config.yaml
n_head: 3
rope_base: 1020.0
tie_embeddings: "early"
init_std_o: 0.0
doc_mask: true
Each number is 500 + 40 x the weight over its row's rms, rounded and kept within 0 to 999. Layers, rows and columns count from 0. Numbers have three digits each. The size before them is the row's rms in percent of the matrix's.

# v: layer 2 attention value, 96x128, rms 0.17, rows 36-55, columns 0-63
# o: layer 2 attention output (transposed), 96x128, rms 0.183, rows 36-55, columns 0-63
v36 114:481482428488470481496460556496526514455411453419535520480507493469477457463549463470433500490466549446403444492487546469536490434468530470500481532481528520464438429621483475471499464491559463
o36 106:517490494514471576496520529475500550600493502454430505469521471550422538537542562493487555541535552516532490496530504527463516448502496483480493563497499575495558530456505555492481499524472483
v37 107:522530405465549439514504577491479466525489474523438448423445480521518553501444528413432484554507545443597490509504525480458495444475451504501458486504510573574476511569476519529536506517469531
o37 115:518512461495528539528489467572523497532504481464446591550517491525561505488528470488466531536468471525558467467525539544535536520579476553451524465487500506503512461511508495489541541489500543
v38 123:487494510539499540530543478518498532481596624446489518508498530487490504514511464571543486452531447491486556527473466544521481551525503533475551505538381487593485527471499465433457555483536496
o38 115:479535485489486396484481525459528476451485512467549547510524462397552478416434532447515538484555510519489495464470580485513502432485536445572528500449548500533479487540490490518566467453497450
v39 115:526471412500396496513523442502487497501472537581489522435502532527507449518452535518496527529488461512479510471447445595386492515493460541522433430476437520460503484416546498529525541499519474
o39 110:528498564550560387556538573510504537438530520439530466530505605501551428512516471476538529474571456482503467521493530481459539558464518537539524447522431503497421485484514498512479455520480495
v40 107:477502444464473509505544477496419526580578502459425469517510535571509547468442537536501530496504487496507505610477493488428530462518510523472527446504508479559466512474563484471491496460521373
o40 109:456551542411528543517482520487582481428470543486543518528527415472510494555487512439421453509493458578498489486500529485545538508560502515494463439450496472479515479543440451437487526478571519
v41 094:552516429474469530526494521502434513529586535470540431455524540563522486487404531595477527512476528515519510557466491571425524449500473547461550469531474492546482503554517493473490537494561417
o41 105:461486547454576505500473515530536479486499516480496533485498414506494456504515484481501481538466395534483503558492538536544516568497512541528472404474574478411557466489521459538455490518498456
v42 121:505512510512440529509486480437437477570541558510383474479487517589516451493457524537535496503498474528536521568473456510431527499499462485503505420493430498597483486419533509529529516524460518
o42 107:429516512513515500557484561512466474456475514537516568516486504430523499508446429497496493482529490472459494509447541516525494512535494497501523363506516490506410528498603470483489496415524463
v43 101:561500479480531509524465503563538546579508426533526551544461502469496529544531507580535542507476506446482466481499464562521506516539538587523515522533502487463477499535493437488441451411510428
o43 096:425471446454495434486519462528502505386525521541465471483438465487468439466559490476498488516478470545533511479481517499497560504503545528452529517442543526462517513473488445477532519461450492
v44 118:512512425481524521497534515530477498440605545535480522506496507475493482487513466572519459441539511530548554516522477429594624478522402512438567473482412468582497546508558516496537481449516544
o44 105:509529500484435538453531479441446450472483546413503526551624478500423506492473580491452518478524507526457506449517488441578455502448548541575477490521470492528514498556538499560452495442504460
v45 114:530457463463532501520427603503430498489506487542609531522523522485490549490442502623450477511449549415468558490502476524517606442513511558526595486482596485516509499504499510493493506451460395
o45 105:543490401463516486466574479466459506542523434513469461526579470487449495491489456473471527499459490510541524519485505428543569492510526528538506473447538467507447554441419465476482493422549456
v46 127:529525483536575439528519455510538472464462528534415521570478488517501467527524497533481519517496490495574463463518543529582380493427510519553506582490449491559512602489466492523480413461485631
o46 110:531479480588457561519578448562517505536530546521456599475434470415497490472566527496554486497558575417530530516448582493576558512528469467447522460525515556535440473518541499533469495515520554
v47 108:474502545516490503483468498493626540594453446473534578519467466504531516558581505511542462532536526478530469485511552585547523505492535480556446556522505531390509498522461509483487561449497569
o47 101:524441445517420460536486476574437487472470504609466523507449446473505528520511486518478545455489503495533508494491474498463506557499487549419501506528575507491423542491561543589499435532546521
v48 099:452491516515504436510526464503506456436418545595439501525500479548506436490535527458471495513540452521511467460507515524431349498451520478571459503499557510498554524526503504537545430522515482
o48 102:531547498565519518525531488504503510489458477445486494489515536491558524554538554498569507504518473429588510431479482572500491482503513435479497418546470570456430503496487509426487516538508532
v49 126:518478513491470489494438537446567485418502510444502514428407495536522456518482517514546519534531541576525428514501491471465500457516503453550422461499582534481505447527503532450567547469528518
o49 105:563510484506508463497569511539499456478501520573464499570514465539509571546501520499447495457425455476512508450518560528432493542468558465465511448496544605503412528544506471518469488562516486
v50 102:528516544522469553522443535483428458502548587426489433473496534544502486485434567561543549479506497499533617574493453522440524489497503520526511512552530537633478507476468469442480495499460492
o50 113:455468475419547453503540565429503481498518543542560528513533490482582452454465521411502458522473442517477511545500584477508557462494495478547499423509475458483494542539508477481514464495529417
v51 109:441512516474559468465496477495533489484449428516454512507465459492513522503548471391498461519526555596503436430521535489447443490523500466457405465444577557437541488520463516495549483512496521
o51 126:541483500545492571499555485555575539481443534562526468489474462556491530512456483564511533497383480432516511413562458539487495554533450483374497523542424525483477471516446477477535569509427488
v52 112:466508506491460530497480502444423463556496524500470445471512493602524499478407549442516482507470543472545504535506513518456530458495457484515472454486567566552456445569429519470534543516461466
o52 109:433536466509515526589519545454575528593494479491472556486500511531568475492514429464542511510481471533521469462483528555541545530508545487466505389579514448489521466484476549469500516494535535
v53 121:529476432468466501535499586525417537522513463523543493491531544503482522461462513560442537508479562397436538654479489526481551446448492532470561489470545454521433500516495489517453504438543378
o53 113:404448492471543528478498528396555481551502426464491580510470482454455487486534508448479488556478462524511512573506504527547480527518564506584484501514527509438515505474505467512503527460510513
v54 099:492518529506587515507440499476494469476520514407592482457499497485515542495472537501461511481558513520526607520521539508484501507514570472534495464495535525578529481449486494408465643437507587
o54 102:472489503492458441419449472533479541482507528514514527492546508521478511518470494429513517567477493477479527513524455506411518425558424471571550540452416432484424533542540506560521528472443406
v55 117:443449565523527503459494583444551503517384505505470492460424476509490498482532457431506462523516559555449416489505493469489492497512528462490439500479602536440491477523501529491551431521495439
o55 112:535517479547539566588437466539546520568460454512494478472442546522479552548533488574498489506462514487542521435581465594397476499479539469474472477549506527560477468455465528487544542464480571